Each number is 500 + 40 x the weight over its row's rms, rounded and kept within 0 to 999. Layers, rows and columns count from 0. Numbers have three digits each. The size before them is the row's rms in percent of the matrix's.

# layer 4 MLP down (transposed), 1024x256, rms 0.116, rows 110-143, columns 192-255
101:583539478503516486480557538522373466494491514507565494487504536557483501538430499496534532533585510515514495513511425463488485511527446535460450548526493464525485501484512478502520589516561486
101:575549563478442421484542455537575465460481429494442525496569496476415548537537499495488578498512585508486533540508511485467530543563543506539479509530461491503438507512497583512453488500531444
094:451542576574536476534545504441496553501509507522518502538490523460560526526528580508521473479449506489479463429518472518505476460468518489498487614472485522561442498441458535461518480519515569
104:591493477492485483491562519465514567501488510514513564464498525426488568526572514475540539460544505557533508544558523539445512518527593466450493468478412526454480511500577457511481527520451494
096:498507509507461471474481507503448499508472439535439601572424486546472474499512485460442484519520480503451513428437491577532527496504614508563563467495552548461492488534550471447547431523479502
102:508468581509507495496450486471533545443490440513435496524506533421409471453532507502521512462496505557491528374516480571519444582496427515452502588425507461494493557550537461483447553515522602
104:481466490531471519565462484539518537477532468490471497554500425483564479442530447494529524536527501523495480584463531509483529504507557478439504555467503607558474450460482465463471467498516497
080:468523571428500515533555473560450523539550557481532490500582562488491468583532521471561478541518568516536535446514516525509512557594495495522513577519482529562535541501557434472497514468486556
102:548489495531456534418538505561499512564543508512548540547487453543482467561533528495526502495488497484515459462466512447556554544568495502537489522507484479509418541554458515513488526482446566
106:509515469428604510507473539494498485513504459500525503562443503518447518464557484491521509473524531498563447493498596576521523595510533502492506548452526560553532507439457525474539488491479449
099:535563543473531437511518474563454509548426522546554534522462497526446519494523473469501500485480471522497531518454502517501461456511452456495486516462537531510516395555511480446528520478441544
090:446461461460491522475519561555468549455558565406560504578529510562409397492554574456500493394477484560523482441488478570477447558495497423489541518518512528537523571492423469535466459445505480
100:483466552538401490469510450467457483507536504460519463510520521482483489543559495498538478587486563502433518505476450440531466505430500474488485454564503467483444491520573471484503529509524539
097:565529508515503487531510492525540510523377434475544476539470488564549526462487522544512461483516478486545504506539491355517540527423477533527441489463517482529441470446389485517478488482497529
101:555515500521462483456455460490470469479485529508496485512498456536515472544502476537482542521545505594513519513515530562519495453484519481459521452574439512464505483471444481488525524506452473
106:501479477488520538470596468513470547541541466477471543462539503498511519551553537515493475514488512578513460465486470436421521567510487509449468440487543451480508391516571504448591460522508518
104:447499549478492498523519481487488507527509539549538500494512527500540530522571487496498398483519465525554501521523552421594487470445506422420548508526498488430442491488475485528484530546474424
087:590492533453540448531529545475489509505511452491513503529480442469511558482567557461440445445488423485453576589498441487423482485501433463494514464543483485471567463514568511480467467471446488
113:548477446501418460450466501494512530528472505493511496507539512482462556515518565491553483535537495542527518502462463481460507536551498520494545484438536414485387520498349452509496533441504488
083:491491472504451535570577428477549500500518550437475458506566520510557455507485605540492513501568533506555568447470551490523526535527492505505558526480534519505477526472503491551559492578513499
110:465529528511551408538489579496469490551517426439526535536528481548457503542476369463483511464532468529524552523524519432520459492477520462550413424536551540400468517463515523456464554492482567
099:513533525525384473544541498516472497506494463554514404505540488465503500483475510537501495471561486454500585521467463544561525488539541474499505471477489533552538443544525477463487534581478497
093:539550479494533513505526492518533528488518532560506551524467492504516471511570468527549474575519448456595529590445473530501456447548497540581492521556626514492489505531465506510484514488515484
101:487514499446509492516490452517602501462491459524558512593527535514556493524435469483564539507531570518533505480525531494521499473429485512528521539449512490516489434439553479493506499441494546
100:479482495464538499511554562443492496498508466496494560566524495426484532485462474452505559497535559549540485558528519500476499482473464559433491544582515487502517458538570479527480511448513499
108:486548558567388525468473547527418442483447543512471503446595446465524486423475471480474483476479543482439506455468509479482495522473403518501471489499545511506560498455481488460533487562576544
107:501524492469514472623528496480469503510514467489441501502471482475586482575508509487510538532485519493468473506527476551409498489396436469510510506503512506487531495502565528537391549494515428
099:507452512451473487517482498555451495490482482479498493467511431455517476416506495491485505459520442529497537442471499442585480426525521482533477484519522545549507461571590505504588498489563534
108:533483520469514470442497568479627556483449500515554479538515519454496470563520508484471522517490522501501517448430448449568496559462503553562525524561617452542523430500493464490531467538474507
101:526499480477515509431424530468529529524447459491509447568464481507489528483480562522523502474507426487530440533472462440515489500498423490506561552515465443527494451483497506530452443502480488
097:516524431529564482428470507571495474577468551557501559463515503604467518471493453473578450454512502535492539452491447504476524518523494568489519524505552498500486468506471472480513421534477491
100:516510568529540529494465494492452499433515422458494557469520517514491433469491558507531493490457485516482461425465435573572507460541520461524443523526553504436439447483502510459507488449466469
100:575472522506462389539582550501517436507505495492496463499514477487478505525491474492467452548506483483521495475535502416506476509608504516494564492501513473488497532523457504494494529531489509
098:475507503520452403527526524480483493453474486474531558479506519440459549594545561524554491558522540510553513533472512531603502440568499505521504565538566482524549480479508511462511491572469515
# layer 4 MLP gate, 1024x256, rms 0.123, rows 111-143, columns 192-255
100:511466549527522469516543495500489545484500391502426594475522521518509501518523472485503463515446584613479572487506541507462474495450507493539528433553524503503566475533478525447401519488497487
088:497560482472568520411462485465499505474539503512465493439518484530444489471470408546473501557529514498451539436447471514429522544477511472500493509495439503529538521451519437463508495479512520
104:463448429485546520488534492417489569485544475524455538527573472475554564460544465517567560446491481477503496560490487535466432500521462514421503515469437510458508462556451475476534520481462508
101:476518508469568449434466474558505474577480504470487489527482432514520402454467531445502482464508575460554492517481497522480489488488519497493476533509500507456407477547524575508514559493495548
094:431499417507514400538508443427483446482549507523541492463506497455541546502428520420489519538487470454493471530584532468529461519512502448462479481488469456544541512424466518491510429490528464
106:440455515572514548530458469512520514474568554486513514418427496519465476484458485435480466485525489439469540534489565509458452499543515514463416541485539517461513433484544537529400465509443476
086:512477476498434475507565520603445436520483536518446474469538539476445513579518533472472459471518534442463540460472507578532492484511529518505451463497541515433488495538474442455464544499450524
101:567510455531498539380494439462579487559460581484527522560538498501455539584550509512562516483452446559512451460443479490486524483496547489580417446498525554472532450532502507445533467457509500
108:525490452470518496403458550497550501516492521471527520550522526508486470503503525441523526521584548525516543444454559453536469477472474504522437467493483538424508520530463524458578511482509486
097:456388417540507498527417507577529518496500497417468452531543534561498527461536505438508523527552545462531532485495499499519460548510460489468524438449470513549441520477590505424494535451543509
090:489473476530428514494483505460493536582544441464519505503505515484463512578488456521464556549538538462494532527556391449495519558452475491510431462464457526435590527492505486455474495437487502
095:479500510508465546486449423480494465460530572458532556458512522535586462484536489476493509523468544484570499536522525446564489480481496471500457486496462537447499512484459416519502509485508482
097:505435440489465471529555488547531535518506498469467482463465483490498488498570594521506412490469563565556421542498562508497529448525477476456470417536464534496428555565485564480532524495576559
103:501528453472508503466497481471511515504516486508485464501449464472465495495451469493509516575517455514502528515429502544495473487451571511480498476505495518499535532510511482598508543536436520
104:454561454526493526450513544576484503533605507516519506472480509531504502519491502515470520541517541550548585486470513494525535505425526501567506494483535519487511475520512506532575488470437495
106:521507494512504519506482559518492542531498452465483482520493417476519454474428390453539462498534519487508515451560443509412538510478539516531517533492431498505525490493574557504464465513511496
087:475480523516483475549474567488543505521578490559518626487491468518529492456552499451532474491490474419523503505486531513454445452471509539595407487508535495591542509504523493482474481565569512
111:507511394519434460495508514467532535539453498587562428503592518444412570521432495507545536498528480493558480494394498497499498497560509473515522516442478461503481554547419532537519530451473459
089:470484432511433465480496522495516503457453467511529508516507509542491467460484451547492487553575497562426581516491488521502495550456521466474454498505475492550508505454521486478519436553499545
110:495461491548412532478473528571450521411491531400511530493442507459501510539448455544509517552527481497432493478461474484480453476484495456490482528523559494476501555456532533572476419461485487
096:424482521513393489506501511548511499542515527546497511509478466465476569501566411481467510446515487512508460484503461524543586519549484516543523471474497489500436472501506483574462468484480493
097:476587511421452438533471561574411456475498491553533530453460518459516494436439486480547502557476485502433589429547431521551509529482537525430488507423515504521556545489583469468502561436495443
093:491556515490450549487527499470480537469490459539437515492439470449478526423439505450509453510454480526506470511524524457472543497483568466490467491487503537565491550527491500587570505553470522
100:502493474476504498528444493515508552459541465475478495536526491514475466529516571508534428502540472500513514502525501461592532459452518508413532469548455503461477498517523500550478473450529501
098:588417552503535547510478518499473481471564491449453464508480498468438491452522562553511538477523506434477524540483437479484489504500434459389446465473438526482484539518544582516490474488520523
108:535496525505547529527472518570468526396475505459501433514542505484473435497496495442434482515506523439561549514473510491511472478503555415545525540500522484427567496470590572530502487506558580
096:531543491488513496487530497505490557528562553532415571500480477417507529483525470473507545433516505403580502477491464534522488451491540552449456534508495491477555423517482534508473556480502545
104:506529516488405565511525538548589537522519523499547460532447477468453442573507465448518477491448582510539493481495521500534439525494488465503486523535572488512544529531527512499499420534511527
099:541547470482555514488449510497527523536507538575452491444483489504527431509494545454509518510546544487500484524467461560504542458523557472464494564505434491523560459515468444487555455454540542
094:518480590474510417509459486442565600448499506536534527465421505497478524546386492507470551526478490483486485506425513495492486434458490546444476542454521488518455520467442465547422515467462437
101:567452527461509461491532448541587503537495569535517449533460489540482488506536546467501378517515571486481458528572565497430518495500445486435528493522475455518485540567574425499468538495514511
099:513556530518488451526455583485566586521539509497461521528506503525455498473492564529514517561476510519488438485524533493526493471528566512511511504505519555517503510555456515536594535558491501
095:477512504496499439431440515483491419507497464523477513477470523509532479481520486431524436510531426553523551407559536466572511557470496471466518459546511555466432513487423450483454443445512519
# layer 4 MLP up, 1024x256, rms 0.126, rows 111-143, columns 192-255
096:415522498567446473525431519538514484480469436508459462486447555544519452500540528489551519414485501548537454417480527521492520504518526431484476485500461441469505448535517599503469491493405443
091:450504463567530482567457466492495496468488436460482514498444504465575478459464470567476503487508546557496436583529593541449494536542438531488527529524508457457515481599494534539522531414570445
099:520538514465388415436509527471521417488601492459468585448463573542438573514474521477469510455489482536495431533540528449478455447514508479489527558456491480497467568548500478521504434474512481
105:531480493521423568543415451522510485508467471497425499531469488494531451480473523428604482494496448487480574506435549513499518526482534428518425530488571455498472541521501483505518558413494503
095:563534535490498561511502524486505519494512505559576505500451535497480475470505516557429540422454522513439508432505510503556542470498476608529495518511453517461524595499474553549457471457482595
099:490457534498435557503421476507534449506555524529557576475458564480499469499449508469546578507482534456523519442561491449443493506492530510421481519539532531454522476548517529486426501550448477
091:496535555478506505458511458487515499509473497504474513505410482467521466507537515542524495475550529497513498394443504557546527539453455526493478558534476509566480546419556519516625418499454481
097:388453411516527441554488529488495434512468473571483451426505532553505440393508531469466498505508543490497572475507585482420452491505572505513474533549511508490421460495524503637469458520523586
103:473446478530486515490472531577485568531556529551571561467472522390481526532441519549452470472578478522442495418518554518430531508518572500457401539517548422481497444510516498548517478450490521
100:499518525550487488500487510489523447547447517472485519537529463460456516482558501493541481563474505490493524585566465486476531450542512443515475478515484513566468527487532559512539563517483465
091:517445501464531493551489504515471501473545440553469584474539446508480528459436482495446504488499466551572463510540528400417496483469556491558542522540539477461487426503487531519454530442422529
098:558486552498502510491423475474534508469523539456504500543482493459529512459438472456504461498476460518456546503517535486553480513472531485575405538444485494462534565494498495547451533494576481
102:444469553481491528499528469507498487463490532416484462568537521564484505540491443514488522530449468503432482594495435460524478523458458480485574496516543495529515468500487477575484546469470481
096:500528569520542499447534512529427476495539558541504520466489516501448472506497439459529546550590528525496527574562490534446542467499485519499575505583486508469425513458547496507476524439557514
098:574476511497561541536411519529465438421547469495509558482522572523528486509468511457506539405503522499474502426497524483436483520519540451534515500473515448466552515576459482500490515520501455
101:503498538505470590523508576502559505540504526478475559503484477522505476504537470480455526510575468490557529455466466482513572535524509496562472499478489412481526486483527515567510508543466509
095:529484489476533477575529571554498571408494508487590522482480475484486438465577498507492489450440524563512509595511469463411507542516573557568479392477537428452479526423462499524507525485515510
112:505512553489516528547473462482461473473512463481432495477504490567512449532495446538484469495456499466475493523519549490517524463465507531491453540518498517500537397510605532495532478531480479
102:472501498388592419485502498510419540463529488520471552503509500470475502522474428515499494551470548535379525565518489463598509512485508545554535496421509508545476444516513529504452540483538476
107:496481420489419499503592488506508491466567473527516471481509573558542506485464480502475435475547540539480550434515521527465408579477499492532522569523541504529461444499486525531489458496467523
106:441529540518472487420522531506455483548563525504566533486498488486473503487510480498492490516508528500518573543553542493463502504461498420502556504518577501490465475521486546470507506548486503
098:575500528562494491450519555551478478449555558479485440517524503451548421477467451527446518532509491455470509495569516532522513500531527550529523483447524429496493452487466460442521501473527473
103:459508395477519488472513446475560480471462484549548521562510485515566565452525524512577509531574468435527508500520475462530502496484444633489543495498524455490548466461518427555476557468476473
101:514430477516516533413475560508556476505492618462456502527445525536496517514477529451478539478541369466542475465521595512522526527466518537513542567524460473518536447547497436447438500469493434
105:517569514543460536516443514542543562505498551475467493531545474582474427513555528444454526521467486480525521427469474521484544529540489518552479524537499557523454474500458560479478531466584527
106:540480491484476471484494516515522522583524508469480477477411494495520523442559491435596474485532511596448472523469454472498509480457471491514590461490481511549463547515516541478479553537527461
095:468492471508447461513485519527504582471566488542424554467472407492528475475434494525529472455530497499441511480438525524488528455445534512587488452445491489514479500554527490460513562516513557
103:582536534500551502524498468559587576514501478558471529524497504537516492534504460519506509448466530511516493499490478469561447499464563519497434503439549532561512514511482574527450504436508544
104:487500462462533560503439470488518479477553502469523492582508431462544555551497513488526593516441485482453459482475515493451592451481449467509510536464455542507491404503555538447489517443477343
096:508529521440466434544514502558540560501487423559507527493477533471621564576491495484492497439504545547490494568444533501511516541499475561505534518555548567522537536478538522530495498524465506
101:429533595411532504557435531502448461556483390545494489507510533425514481473511531528380521457470495541487418523502505437570471570481466473458510516564489468498474445449491533496536554473505466
104:551449504506491531536460501482457469497495415544486484459476522502492516502490519474580477464440547480513473585492481567522535441487541534466408487504524478457529487525528479504524497492550459
095:511543482454527493418480539552470453557438487492526396476583519484492479484484487409406415468526575495500454526417383517525530536454562465409448485571523544531545497494532564500570474540524539